{"n_kv_head": 2, "head_dim": 64, "norm_place": "pre", "attn_scale": 0.125, "tie_embeddings": true, "parallel_block": false, "init": "normal", "init_std_up": 0.0158, "beta2": 0.98, "warmup_steps": 200, "decay_fraction": 0.282, "batch_tokens": 65536}
Each number is 500 + 25 x the weight over its row's rms, rounded and kept within 0 to 999. Layers, rows and columns count from 0. Numbers have three digits each. The size before them is the row's rms in percent of the matrix's.

# layer 9 MLP gate, 256x160, rms 0.223, rows 26-39, columns 0-159
084:501498503463527464478506521481493498490458529477544498476471470517456461493476493486501489495522557498518527472524544470536469513487489504528521498523499545500523461546510477511507543476538512527520520529510491485517497540501492505468480498505536474439480548517512515512488463503510525510503508557501481524535529487520513504476505506501500516448476466517524482502461484526489474507517476522465522497481503519514504481472537514515471507520485484483463450461481501476530541485476570
102:504481531494493504471532506484516481492492542510536482487470478517518462504460528440486515483474477460527445482529531514502503509483532509460511504469525535502497489502527461503470479552488497471546505517520505510517537506498520513501500512512473499492496505538490510457536493506516511530492493469556449481502489533523504526454492482444497533476488479521523562489504479537496562556488537467516501473488500506488505528500489499498476494462505523523520546515470502511511518487507558
100:479449489540505473485510487529492486459506519498475502499466496544489504493532497517462535490507463495482481503510471536498476515502516455508523519495440507541465491540540503494497492481501487473487519558495478538521517490472447483451551466485508513485501472425510524468521484500507560481466525496505494462510500497455493525521510505493538501518455531524516528452496508497528513489511501496533533480533475514539481486496481512523468516481462535486519514516504471530469503499504485
098:469527517509525524502492467464518491498538510468507520529479527498483479501536451483515499509560456516480514510488531475521519510514499478484488459386520441457510483475498519526476495529483491519509523476533505478469498500542503476526481467460492463479482483504516524473485473508498503524510489516482468492496484511461471524516493493507519534530547510522467527508537514504499449513503489522521513532493468498496536462498529525511497515476539469497516483463522532483513524477513483
105:496481510493499460460532494528479483503499482532474518530497473502469492500453527464522488504501506482529459524508525530520485492482524451496490497485504483483538510484488492472531536505478480447490514497503475520506509547538456502484473481460476526492488450472516534475512566444466544503519514493506499496524542481492509518504480564517555473523472530470500519531505543526495485507464489498441522503499498497488485504481520528509537512508490502522493508526523520525471522468554520
109:505448511490497516470522519525477510522497469539477512556457546474491502503496456496508482503504502504489485485457491473480521512496506502507497520503499476465490499500484490486513475455507465481514488456490546487529465496479503479518533492518478548501487524528496526506486522492509472521534426498524513454504533541521439474508528550520514469525479509527458474504544472507511489522497492488497482446452495477464546438527502516511457492491497532497498488501499461503482531503487471
104:495506462532529467512434509475488503451491487508513499507495523460506478501492513531493512501465482529487549501530498508479493445524511527555458532512481490450479487521506556472511472498479529531512531483532541508490496514445510578554525491511489467511524523506499513512478527486490515518523519513525494493527496503522473526546521521483485525510497543500472522489523511460468486464492491452493538501462498464522506478500474508531500538514508529526465511516477503504480490492474488
116:500520513512491532464463490517534504479493445500542511528486531531492481520509494542490532491501482517493503499480483492535457483519485470476494497529496524506511516495495502545500450481509476509451475536527478477502520521470471524506505472520514504491451487537493482463487490549473538539463551478497506516463462483465470509467545531544515518499509448475508520503526497523532493493493486519482514469529538478499529493510490440487452472508459487529529498559524513478501496487501484
102:492526546479503477496482480487477487488476518464524493491506502497526520507468503543457511498490516498475517477506536519513536510484524503502531493478511522515460439505497497535427440473478526474475448538519501493481509478447506491525517424495470500486510496500518483540466467515501524508479468508470494530489488516532507515463500498535524484495480507484510540513481516535520522480474468524489513448492532482496479499538503524537532533524476441487497509532523504451510525483516504
105:497512497509508466499477474518489492544495494509443506504468518482506483504488531437477495495488517491497507507465485494510517508568510478490499461503501554510490480508472527470512489504571492521507501479534479505561474469523501496489486525465495518508473518521517509487551491537539517525514480514511494515520514509501533585452511492494499533486483516500481499537488481452521512483502489475501514467510470509497569510498511509444469531469490488467456501488505532511482496487435498
105:453460550512504514464465513487487452522507505525508505501512527486497539502487531535500544537479452472508468466547504498488493444475510514502510528518498531475489530509462488524510511489488493482475524492538504491472512500503480490536521505521456480457504525480467534499523480530497506458494496490483524490493500510475459532507480501535481481520513475493473484490517468480484485502569508511510519507457483560489491540478527492506522530515453516563504516524502467518534534470459519
097:518511481493496514547508508512460490500503518473522496495488504501478497522514547498513520511496487505468492465547483525502532518517493492487538534524465493469490502475474505505484494459494493499477487533519509501488474512484489470491539487492483505484522528508498485475510503489535472455495523453549527496472492527490504512502461540396551547504469440505505496464509508454454497565491508490510513481539501510453493514502508454543501532517520499502458489491526520456489512542484513
095:478506485512502501516490520474535454513500526506521468522528483503439482533509558522474509518489480508506509464489540486495493482466507525496517496535524488482510535508463491469468521482490480483468518558497491525472502502546524478486493470504513558462475507462461505453492508499520517531494505504508446522539506534518481466516471504538521445473506501460487511515496495494466480555464504527501514519516479510485535490472506493481486488510523511533540449536465490506474467558489511
103:509545469479517506508515518494508494511529488495475473505520488478503501525519518489493526527524530486509520462495520480469490518505503442520515471506511511516532485522495460461522488523505467539536489488449510478491530495515488532507490481541546492456511494496527511474532469520449534482459442506472527520543499427461490516511504584526503538441511512482473487516473519464509514523546474500522488470495499516482526498478509482468473499497493534500517505518491494495475530512538471
# layer 9 MLP up, 256x160, rms 0.237, rows 26-39, columns 0-159
082:498511504490491510524516467479467510462516469504518444515509494544456450475498501487499459525550512492490530464457500506503470492486494482491485490531528532510507500524493526520515498492522499518453533513517480454492469506481530488467430504538466492494475502518475499494496513516492471523525498510481490514498542469504509526504526576450484468507539528485502483512522450537526461484468548552516503468494548515509474495478499493527529529523494528465516518498505473511540497495505486
088:464499487500485523462480555518520516505550504481529509494476500539523472497525513544510538489463514451488526533487502498496457484476484524465504525512522504489501478525488477517503530547517514463506480476507542531526465522506500502489466462460514517526495498467499473479498490529492495529483488452504501505473534538500538497508521480509504495441459500539480451469498512443525548481481496486537521459515489445455478517496546534485507496498512539511501471494463499497483496473490494
101:508495465509518480477506486505511491489545496444558505496519485484460486521511476503481477445469521535510500485501420535480518502536513509494484533494510468486487522454537507509519482512454473504489516501486484492508484474497473523557507493486513511488512502484505462473520517520518483560497509529568572475496529481479507490487507487469486528504495522496459471517493446498457514518475478539492484499526552477523465453508512492517496511529467517467509476511519501495523478488508473
096:496518501550500516504521469509522454432479518496500546481538521534535483471458539514475482510480452476516516495494489540480493530504454523487513459493505508498475555535487541480520491492498521493427463523492477489522450497483461473503501518540485517525506528461493515504496485529543495493534483484495537545563485508492514506510517473528508497486460500500506491489536450453529502484525485519509503474493468503503496515525485514503493467535474466481479513467499498501486507471495500
108:477523518494500519536466494525495506482531464529477520503533495471516500474520507517535484483505507517509471529519506449494491483521477545545517489508502480526468476513500478476528517506495501549501476503493531518488448470507550531491499531553510544506494522487445463488531514531465473473484502516496518547506491492457459489493513487470459496489506481514505445469509497555524531477477488503508502424511494498489522475489510485493476500456509505525476489511473554513542494556483524
100:482502472518542527450444453493539502480486509509492519464501452475501483516498527492491546458500484478510455467498505487514509555481530541439462514500482469458538498495501466529531542521448493503478526518507493473490498485504519488488521509521520481478465495509560537502497488545492476507471506496455512459492505523500535501515497489527473500522529508477525498533491488489501486488471527508527473514505526479530508513545527461495528494488474508518538523514508542505479500563500495
104:528505527516487540521480497452488491459535480529536478488486535459534472485519547480557485508484460474544503493524519496486470503484479529452476460496515464505489488508507502513483449527494543489492505523500491507434459486529517509493495467492483501537497508550507504494475521477458502500492539465484482512481490524508509448545510477479529507491525485498494478491519531531490513504516557519478468487449477541522505487513517519499490454549513503532534502512494503511466515523494536
106:512511473470502505496492521531509545501542535479443451457503450472495520544516512504502523496474495481509493489505500516504524498500520496468521494519478479523459527528507535447497512528555538514549513497493494518485476498511474498441514517497530499458521478448498523533498519502510489454520458505465509492491522491540524492555493494491477476496525511519486450468496467472496500502496540452478524533501480534497476482468539492495503510483486471513493493477474497568480514528511466
101:508492533525503533493513504492471515493439545505486509515489486484484507475501519537505541498521489480502493463505474511457487491527470515485526522468463528495488511527546494534476478476487538516477459504493493488521520528490513534496480523510520493543523507480533481492504488450474548484486568530470532483495447524510556541451507527473461499510525522499517509499495510470480465471526431507477495502509468476465487489496536519478482500467541486524492481522521483497549489509483532
102:507484509502543492512537486488499490523530482428443516508477473511472539507490544467489509479482518461467508484518509470522509507496477483509509463504488525497522505472504476481537519476509456507494495526476511468530492495512489503527500494513496522492458529508523499478496456461521465500477491527494516501505525412494552441466512499543503499454507526496500519512527540551469451500546502496529523518533517455509483482514463519540473480488488478507509512507509514504476547518514508
104:528521499515510506527548483476507461508459519493497488468496486534463533490516507486479497505486463508500493507553426528461498520482509507506512473429490500480515529472514465466472490479529503502532516531485467489530515493472515526471487460508516481551492501531510506492468488511534499506526500537473464459525514500471469524523564479543467520502529488491532476528491461465518528506497462468520507483534485479472505448498464510496529509450509529541482502506494523496495505493484482
094:511516537518516499452511504501510518502480492529519536499538502458516546496492484490521484507483492511537459508487540445534483512478513468478473474539515492525480497557477496502501490469525525508511496531515509518503523433511517510521506503493501522483465462530466548522506444490490531481492457498528490500492439480513493486474514465533498495521515506500486482532518525509564513476471495439473541507486479527574513472515493491510467514504476482509513499512462455502493500462497505
097:495524548508484521509520509481514486483536513476517530486523494490512497492508489492482507483567534546503516476505500504513493533515519504471463454497506508503503467547496528452508532475501550477493500495493483514503543491506502494534468443491507500481483528478515484497513485484487496491520499536487520509446509529511492476483551493512458513478490547446468462524464506495510499559566541494490467477517474475501492485477501490473477477549497433474507506478499539534527475481468478
093:508493501503523524489532545505494554519462520517485502486497567549516500549456515500498513521530524486511489529525515545453501501468449508498546480488504521448484471504505532516471518513511566510480533456476510543524494481493501487498492495511516463481497524469504509505513484500466537537484495466501462520491514506507477521526485490502456514459504518473487512486480494493506508503455519480509469481455472486528518518466550489467537505472532499483489513466519480519524438502526499
# layer 9 MLP down (transposed), 256x160, rms 0.221, rows 26-38, columns 0-159
078:457476529492503510489499498516545498491556494526468496464494506463553535486458510486500493500475469513517501499471507513500498484468480549492508532503475478451516492516495492481465448499494562515524463485484532501494487518503507459479494487517486512524522487501484522493513546512520465507498466480548539460492508468556527478502523459515524503510520512512496529537499542477487510490449503469456447523501543450494540462483511502521516511509511531470494510547468533512512482512487497
108:508520527494508505440543489490472506500483501523461518512508500526519478485508482505546563521511520494526468492483490455497488449475517518546488514486505479502523522524503484503471479483498501460554518516492509493537493514467495476512485529494526508547516508528464461532479525491479512538496518509539488485516562497566476506437485498500477505493549534495535490469530503488517473548473453474498475501527518491490475519484517505449459508554499510470497511509504512502499460490516494
105:480522486527507499513477514483501492481526542465468505562494489517510471513484528489511536492537474488491538527512510533520494485528523481502537507459511491505513478520562488458467478523494481507526496453517510482491511476517533491495478451548461536515489531470498471489542507501564530547496507538494491482489524511500463485534489506523472521511486477488501491495528523516555447502500512470503486483494461502503529508463481505469537440469504518501526507505521538488502456537492544
099:469493488515539514519490506510492460545499521490443525528474496475496507472510548465499506510505486497522495496468496462472508510493501473479488515559534543501536510443499497467541514484496465497515465508521461457522512497492475482492474490506539502473525516472456500508505520515488533470465511514526528516525514482465545502506538502558526531485507476495474473507505487519516524518487533558520508519502523511518523504518493467538508456541507506534511556462502467478495436495499499
112:501537497486492522497535487500522501552467497504472532493473507486477477528508495511525491451492468528472479471563508464467485480496498517540533445501494492519480536492485523492490486441495534539516511530475520490502516488491509529556527483504546510517527501469507528462488491510500483488453480531493466504476519508495518536471493505459474477489477489555491467501490528547473552503464528503465488456467474505514558469481485507486500476486524463487470507511491497516531467507492474
102:480501487462451520514484503457489497480458482480450521481505523551492494538464509515522513470496472472525472523489459534498512503474515512521433522518524502466466487503488498546460504509494485569454479514508508503492512498509502455472490522473502495499467489452466494517537509530495508544566513488503479457509502492472479528512466468536510531463479500482522500515484541481494524496474551484511458484483507453493487480490500524486508477507522521507470460505485484450498510506506495
108:501497448494509519518544507499514497488510511494475447527519473501484520525528458473502482501508545499468490496488497488500477553463489498493530486494486542526498504499496491459532488511497516467487500510493514475487496481524519487493512514505499498474540464470482497477517440498537475548506553522510539504474446463518508485508522517502502488485496560513505524483518494489501476514501455501505524500455496515479449495464473501514537525470504473475509518453461498528547454568563476
089:508467494469511475493475483508537530483491491524490510478535539468518528567512523454540502516512498456469510509482482491521515518499476525475497485533509455542485496527495537492500503524472481509514515486472484504432499505509504508490507506513470519545519543477498496502569483493517465482520476524495477464497507482510504498475528485482520461488504512455488470478520498507494503485496504432506504524468530498498502545476461581523502511449472473466532488486493529508486554501506519
091:466523502501455486540523483536530500527531513475508504510507527471516531538484480512474490487501533499509493455486547524478515420528502503468478509513556492484546498506521511497555441485480467519504482444466525506542516486461487496515522510496536485486448475501494554514526516473516498499505492489493488541495461503520488479515496478497506507471491496519499471512487540515542491517477540476470500520507533470513491451521520494528558536498479502512495537472513531493487478506505519
105:524501483503508486479509488541525496514525463528520513497531510501498524458487532530526521437503532569510489494506487520462546499484471469499493481505485462471453527473494519480458528503525510524505540491490463560506476477541492513472484494481524462509471512497521521511515574480501517480443498484479517457481449524534528451486499494535493511505496513508496551482486505497466473510512499530471510485476468480534474527478523507511542497534515504489480506498501509498521497462505533
102:536501507555471498533466506513515501476525497496499512498486489501474520445533522522485487503507489493492495536495500464519510515515507523502500533504476468575513545490517457507470506490493533469523520533507494484491491553535499522470439476481544531520484503480495499493503486488481481492515457483483520505525512487480466450528517511525491518517522462488507535505528490510510467476494465577547472478477522475522477519521508440518528465514507511490541525498492478535472515447484487
096:496508500540499462512488506506482524490497510512535496510456550531467521495528512520518499506521475498501471508498513486500499516533558421560485475500530471498487534503507515546523537468496466513444522501469477514528537495517477556507505531500511523503515471480494499519500426502524487470492459487471480526500501514517473497484483491497483530531498540554488522527550493540509555478476489515499526456490492494499514495519499474520482468464497493474494491485499453465509496474516484
096:477506460465493468486514469465495516497497500492494506496493498496456486541433511506515514552453538495494482490505528489481504487527459508486536545481499521518500488502461505579476477501512508513536556468524498518511516509532502491518493499530510527482495522513517500506541504520486511544470516517526483483510484530465495467508483470552558485536517510484499470511499506485508448521506534462516500520504477493437506460476518505505522472483534509537510490509473499492469463544528544